config.yaml
num_hidden_layers: 8
hidden_act: "swiglu"
positions: "rope"
rope_fraction: 1.0
qk_norm: false
init_std_qkv: 0.037
init_std_up: 0.037
lr_head: 0.00785
doc_mask: true
max_steps: 9150
dataset: "wikipedia_en"
Each number is 128 + 32 x the weight over its row's rms, rounded and kept within 0 to 255. Layers, rows and columns count from 0. The size above them is the row's rms in percent of the matrix's.

# layer 2 MLP gate, 320x128, rms 0.165, rows 0-24, columns 0-127
size [ 88 103  94 127 107 107  97 103  95  89  89 103 116 101  94  94  98  99  93  93 103 100 104 105  97]
[[103 118 120 205 124 121 161  57 114 188 140 111 110 173 103 156  82  89  94 216 188 110 157 129  84 121 159 118 195 129 119 149 112  97 133 149 148  86 176 104 141 172  80  85  87  99 115 147 140 138 149 168 109  94 119 122 113 152 145 153 132 154  66 138 127 158 161  94 136 173 154 104 111 102 110 157 136  93 168 115 130 165 144 138 115 103 159 142 134 155 134 159 184 107 125  76 138 136 113 150 111 102 161 113 152  66 227 133 110 150 140 157 158 152 175 175  93 178 154 140 106 187 142 145 105 143 135 148]
 [154 174 197 160 145 117 136 100 130 123 145 188 166 143 104 139 199 111 127 143 142 157 174  93 124  63  92 165  92  73 127 139 203 142 116  94 144 150 120  87 113 109 117 102  75 174 128 126  82  96 105  79 145 105 127 141 101 130 161 150 141 128 160 127 144 130 169  89 102 155 100 116 129 138 135 152  92 114 119 195  82  85 140 118 171 121 163 127 124 127  77 192 180 149 122 142 105 157 165 127 111  99 156 151 176  88 161 161 169 133 198 106 131 112 114  88 136  57 131 118 163  88 101  80 142 196 148 143]
 [112  59 129  63 116 189 153 106 132 138 135 165 158 105 188 137 123 152 114 154 152 154 171 121  74  83 100  72  92 150 130 184 177 132 157  88 130 155 110 150 151 160 144 108 128 127 118 124 102  72  93 113  66  98 104 121 151 125 118 154 144 130 145 156 138 134 144 120 122 128 224 144  79 147  96  86 138 123 106 139 141 118 164 106 136 113  97 168 129 146 122 139  99 131 133 163 172 101  86 118 166 162  82 117 157 114  93 135 145 109 179  87 150  92  50 132  79 110 104 101 101 128 144 164 132 214  85  51]
 [138 103  60 202 149  81 146 108 105 107 178 127 158 154 117 144 162  93 171  64  95 103 123 128 193 135  90 157 172 128 161 146 191  80 126 173 102 166  87 107 156 171  86 123 113  93  66 165  97 151  78  78 103 136 133 143 172 112  75 107 105 128  94 166  97 143 140 201 125 100 102 142 111 126  98 140 133  82 120 208 141 115  81 116 127 150  83 111  98 128 104 116 151 126 154 175 137 173 177  83 147  89 115 118 103 111  96 146 127  89 185 146 181 165 112 103 129 137 140 130 117 150 140 131 127 159 126 136]
 [154 120 168  81  91 127 128 138 200 138 116 182 128 144 190 140  98 120 152 126  93 122 117  97  79 123  89 113 128 106 142 146 105 153  80 113 186 205 163 133  56 138 120 105 117 148 134 132 130 172  90 130  79 120 216 130 162 140  88 127 144 121 119  70 128 177 133 153 108 104 147  81 113 143 135 197 124 159 120 172 113 146  64 109 170  84 162 110 154 113 175 162 136 132 147 138 149  95 133 113 167 124 128 134 128 168 104 139 201 121 117 102 160 140 135 135 160 158  98 171  86 176  76  66  79 129 107  93]
 [ 95 153 119 106 194  79 172 106 112 113 108 147  93  84 114 135 131 140 123 174 170 142 110 120 124 173 110 138 111 110 117 123 141 163 187 124 173 153  68 132 103 150 105  74  59 155 134 214 125  67 100  96 140 135 123 136  67 132 198 166 109 128  82 155 131 149 109 131  92 159 129 147  78  84 174 163 134  88 101 121 138 109 123 108 166 112  58 141 144 173 169 173 124 170 194  68  95 153 117 128 135  87 124 105 136 141  67 159 106 169 132 141 101 144 129 159 148 167 143  78  87 168 151 135 112 133 110 112]
 [159 120 147 206 101 120 118 120 159 168  60  93  81 126 171 146  90 141 125 140 139 156  99 147 146 159 158 133  75 128 158 109  88 158 181 109 188 113 149 132 128  96 123 119  95 185 120 105 134  96 113 141 103 183 134 172 127 137 164 151 150 183  71 123 184 118 123 109  89 122 147 151 165 141  74 128 118 157 156  93 118 143 149 152 158  86  82  60  87 122 165 176 132  90 182 126 127 110 150 118  93 120 127 159 104 146 136 161  68  60 159 185  83 140  88 109 168 156 154 188 184 109 138 109 108 125 145  98]
 [ 92 153 125 144  96 111 124 101 123 111 107 117 140 137 107 136 108 138 154 124 128  90 137 156 176 159 118 131 117 149 116 174  91  98 146 187 144 183 155 119 144 175 102 126 162 120 142 163 162 159  91 174 110 199  74 180  55 133 184 105  64 187 118 156  94 160 141 163 116  92 116 136  61  79 110 140  93  63 159 153 102 107 126 121 146 156  68 109 165 134  76 145 102 141 178 154 123 108 118 102 170  67  84 133 116  89  95 165 121 135  99 163 115 136 132  84 178 178 137 128  79 136  95  71 117 149 143 168]
 [159 164 139 106  81 153 119 141 166 117 112 104  89 134  86 136 120 145 164  85  59  92  74 110 175 142  90 107  79 142 105 138  48  81 131 105  95  88 118 124  84  98 109 133 147 145 118 152 171 177  99 174 182  89 144 177 156 147 158 163 116 127 102 139 151 140 108 128 160 106 128  98 155 129  82 138 163 157  80 132 187 174 141  47 107 107 136 102 127 102 117 158 148 176 112 129 112  47 131 148 123 197 140 131 155 139 136  83 176 112  79 143 136 162 127 118 189 148 125 154 139 172 124 108  87 115 147  66]
 [107 105 132 153 144 147  92 149 203 121 134  60  68  99 104 123 158 128 191 132 127 119 120 131 139 132 123 165  81  89 151 129 110 166 167  71  87 159 101  86 195 117 116  52  82 155  95 139  82 116 114 102 141 166 116 136 112  96 162 109 127 111 149 130 192 132 134 128 169  56 174 143 127 230 154 152 121  54 163 139 158  96 148 125 156 113 102  91 120 122 147 109 138 120 146 170 134 105 128 130 131 122 154  85 169  92 137  93  82 148 121 137 112 130  88 100 115 180 110 120 107 100  99  70 182  93 115 130]
 [160 133 121  94 139 119 123 134 121  83 164  64 145 152 148 201 155 128 182 141 133 152 154 122 152 105 147  95 155  79 123  97  75 112 152 139 144 149 150 152 143 139  64 152 133 125 149  79  58 160 111  79 129  91 107 124  86  92  90 121 129 201 185 142 160 174 146 166 142 117 160 123  74 116  96 173 117 165  83 108 135 143 128 139 164 122 171 128 211 117 113 143  98 151 151  81 125 155 127 165 124 145 123 129 152 126 110 102 164 117  64 164 110 102 139 140 151 110 185  75 156 153 212 154 121  72 178 117]
 [152 113 142  82 197 119 183 189 196 100 100  93  98 161 160 183 209 144 148  97 104 118 131  62 163 153 143 114 126 159  90 104 118  96 136 180 157 103 162  88 156 138 160 177 157 124 141 123  76 104 146 171 102  88 142  97 119 164 139 167  88  75 124 133 140 110 147 147  93  85 112 102 149 136 130 125 149 161 130 123 136 145 132 195 172  77 125 130 113 164 149  91 193 101 118 113 130 146 156 152 145 126 161 174  96 144 153  94 112 137 166  58 107  83 101  93 167 151  85 164 126 147 124 107 114 133 188 117]
 [118 113 114 100  90 120 109 124 207 136 145 149 100 105 151  95 121 102 163  99 132 172 129  84 159  76 138 153 106  94 133  93  71 167 208 122  39 166 102 123 159 124 113 116 131 133 115 132 130 220 133 177 160 173  90  93 114 133 115 147  55 113  85 119 147 144 134 115 137 139 170 107 134 154 122 119 150  94 165  67 162 137 146 147  80 112 105  56 108 106 182  97 125 116 129 161 135  82 120 123 176 140 152 110  96 115 143 108  95  87 138 146  88 144 145 156 166  78 207 119 132 120  89 135 140 144  70 139]
 [ 80 167  86 178 122  84 142 134 157 119  85  83 114 181 140  85 119 178 128 120 137 123 116  75  86 163 108 134 133 113 133 109 126  86  83 192 141 118 184 130  90 156 104 158 108 137  87 157 237 155 134 165  73  90 158  96  88 197 103 111 136 210 137 149 121 142 111 197  69 112 136 107  94  95 118 129 135  77 147 141 135 139  70 119 114 198 123 114 141 130 125 179 114 170 106 126 131 151 162 180 151 161 103 136 140  93  88 149 156 106  88 131 104 117 128 137 143 120 119 149  90 117 117 144  97  91 118 141]
 [101 124 113 133 152 115 109 169 133 156  98 124  78  79 171  94 145 137  88 162 186 107 120  86 118  91 178 137  99 130 142 131 100 176 140 142 122 155 131 159  70 102  81 121  62 103  97 146 164  73 126  89 155 162 105 143  92  43 209 147 109 137  62  78 119 122 147 169 140 119 103  89 142 149  86 148 126  77 104 182  89 169 135 163 101 109 128 150 149 145 152 111  71 133  93 128 116  81 102  69 145 111 149  91  94 139 116  74 101 133 160 130 153  82 101 101 117 132  86  86 117 139  94 105 164 147  70 136]
 [ 80  79 161  90 167 108 141 138 122 162 145  57  87  87 158 180 127 136 154  82  96 122 119 121 126  54 146 137 153 106 138  79 112 121 110 107  68 158 111 153 125 110 164  83 121 108 219  71 117 124  91 147 180 144 144  93 115 124 107  87 141 143 111 126 119 142 126 151 145 132 142 129  98 147 142 126 111 182  64 138 177 143  91 135 111 219 165 191 152  35 158 111 139 134 144 133 137 127 122  87  78 175  97  85 146 139  79 162 144 122  90 122 125 112 115 178 141 174 138 162 163 128 137 138 123 158 140 136]
 [128 118  82  73 155 147 163 156 141 145 154  97  83 100 130  97 112 129 151 140 134 129 107  76  77 107 141 111 118  48  79 110 139 110 162  93 129 105 117 132 141 187  94  99 100 112 136 180 118  94  65 130 115 119 123  58 161  84 103  98 119 120  92 123 136  99 157 127 147  96 187 103 123 100 128 116 147 154 141 125 131 208 127 100 102 107  82 151 131  67 162 138 163  62 165 174 138 119  86 109  93 163 127 128 135 128 106 173 151  94 181 128  71 178  48 125  84 121 106 162 150 123 130 176  93 179  92 107]
 [113 100 152 124 169 141 125 175 151 106 153 148  64 126 143 151 166 124 113 124 178 109 128 137 168 115 101 104 110 126 134 160 128 179 137 120 138 104 156 157 217 163 157 170 102 132  53 178 138 128  84  91 111 128 114 103  99 175 110 103 115 109  96 106 114 179 105 109 182 238 113 144 109 138  93 161 110 134 141 119 151 200 143  98 155 122 202 153 121 183 148 157 162 156 129 129 150 130 127 140  61 127 147 183 127 132 164 164 171 153 146 130 127 128 179 144  67 158 100 121 100 145 126 163 194 169 144 128]
 [ 80  89  64  36 126  72 121 104  74 120 158 116 121 201 155  91 112 162 111 134 141 120 119 147  97 134 139 107 143 180  91  99 126 167 189 140 113 136 125 153 108 137 119 151 106 127 103  89 160 151 108  93 108 174 160 156 177 156  72 123  90 137  71 144 111 187 102 191 141  65  95 142 113 142 150 137 138  96  95 171 104 174 107 105 113 125 110  98 149 106  95 136  64 115 118 127 154  74 132 135 146  94 102 145 118 155 102  59 130 167 140 121 123 112 107 108 181 155 105 116 101 128 178 206 147 116  88 114]
 [122 182  66 126 133 139  88 124 178 102 135 156 175 104 158 125 102 159 147 150 118 182 138 145 174  83 176 133  89 150 158 108  88 133 126 148  92 150 135  82  94 149 106 133  75 129 132 161 189 207 129 131 107  99  97 109 141 171 162 172 193 146 127 117 112 124 136 124  91 162 150 129 136 137  79 105 112 118  82 154 128  82  63 133 172 155  73  91 158 100  89 153  84 150 127 131 156 142 126 152 158 168 141 106  78 128 114 115 159  93 140 216 144 172 175 117 119 159  75 132 130 123 114 140 183  90 191  99]
 [202  71 171 151 145 179 201 148  92 145 103  87 149  65  99 120 173 112 206 132 101 140 156  94 116  70 161  91 102  83 169 167 140  89 158 150 110 117 104  64 144 110 113  99 153 128 140 135 137 153 103  83  59 129  65 105 109 114 143 118 134 142 123 152 205  82 145 150  87 145 120 106 137 195 148 137 182 136 156 114 124  74 136 138 114 112  97 146 147 151  91 106 159 105 123 112 149 111 122 117 132 129 166 140 153 126 108 115 176  54  81 141 148 162 112 115 115  95 117 176 170 126 131 130 112 130 179 151]
 [145  98 150 188 106 144  68 116 160 140 123 135 141 188 144 130 120 104 182 143 136 101 119 131 173 114 146 146  98 138 131 168 126 129 121 145 158 116  98 113 153 114 129  85 147 162 135 152 169 102  56 171 157 196  58 123 127  66  67 116 170 123 209 171  46 105 107 168 113 106 156 149 102 100 130 120 153 127 175 159 177 151 103 113 160  80 105 155 164 139 130  98 160 140 141 114 124 133  95 111 111  94 133 101 160 111 127 187 131 128 108  94 188 118 106 107 176 126 141  87  89  75 150 196 143 145 154  75]
 [168 154 105 149  83 108 134 135 151 159 124 183 164 173 101 121 147 193 131 119 132  97 146 146 129 175 185 106  84  56 148 125 163 102 151 124 110 231 147 129  82 139 111 142 179 157  82 200 138 112 108 118 124 100  97 138 178 108 134  90 137 132  90 153 111 104  61 160  96 104 108 171 127  98 115 130 105 127 150 131 106 171 104 116  96 143 121 164 174 101 138 161  54 142 146 158 130 159 145 153 146 130 108 100 135  93 100 147 133 206 119 156 166 138 110 117  84 117 163 128 108 123 191 156 115  70 130 201]
 [ 55 133 165 162 116 148 153 161 146 107 167 103 117 156 121  87  77 129  93 201 123 182 116 137  98  83  87 144  63 128 153 118  85  41  93  94 195 127 108 109 110 176  94 160 107 178 137 117 159 102  86 139 132  96 118 123 165 121  76 152 157 127  72 111 124  97 151  82 108 137 159 114 119 100 200  98 104 115  71 174 105 153 120 164 136 130  68 150 107  88 123 166 146 110 122 113  75 180 135  85 186 134 141 153 173 136 123 137 127 117 106 118 130 152 122 116 161 140 146 154 108 124  76 153 133 165 150  80]
 [124 119  98 130 204 126 212 133 127 138 106 120 127 124  85 150 183  81 119  99 123 134 150 121 195 156 130  57  82 154 120  66 180 181 168  95  87 119  73 119 109 178 151  87 148 111 115 102 116 146 119 137 143 136 108 137  80 182 134 137 139  97 114 138 139  90  91  93 101  89 110 125 110 127  94 139 172 129 105 111  47 116 165 148 150  97 134 144 136 127 106 172 186 136 169  78  68 179 151 133 131 137 131  98 102 146 133  86 143 152  44 170 131 138 169 150  98 103 162 170 122 142  86 134 110 118 156 158]]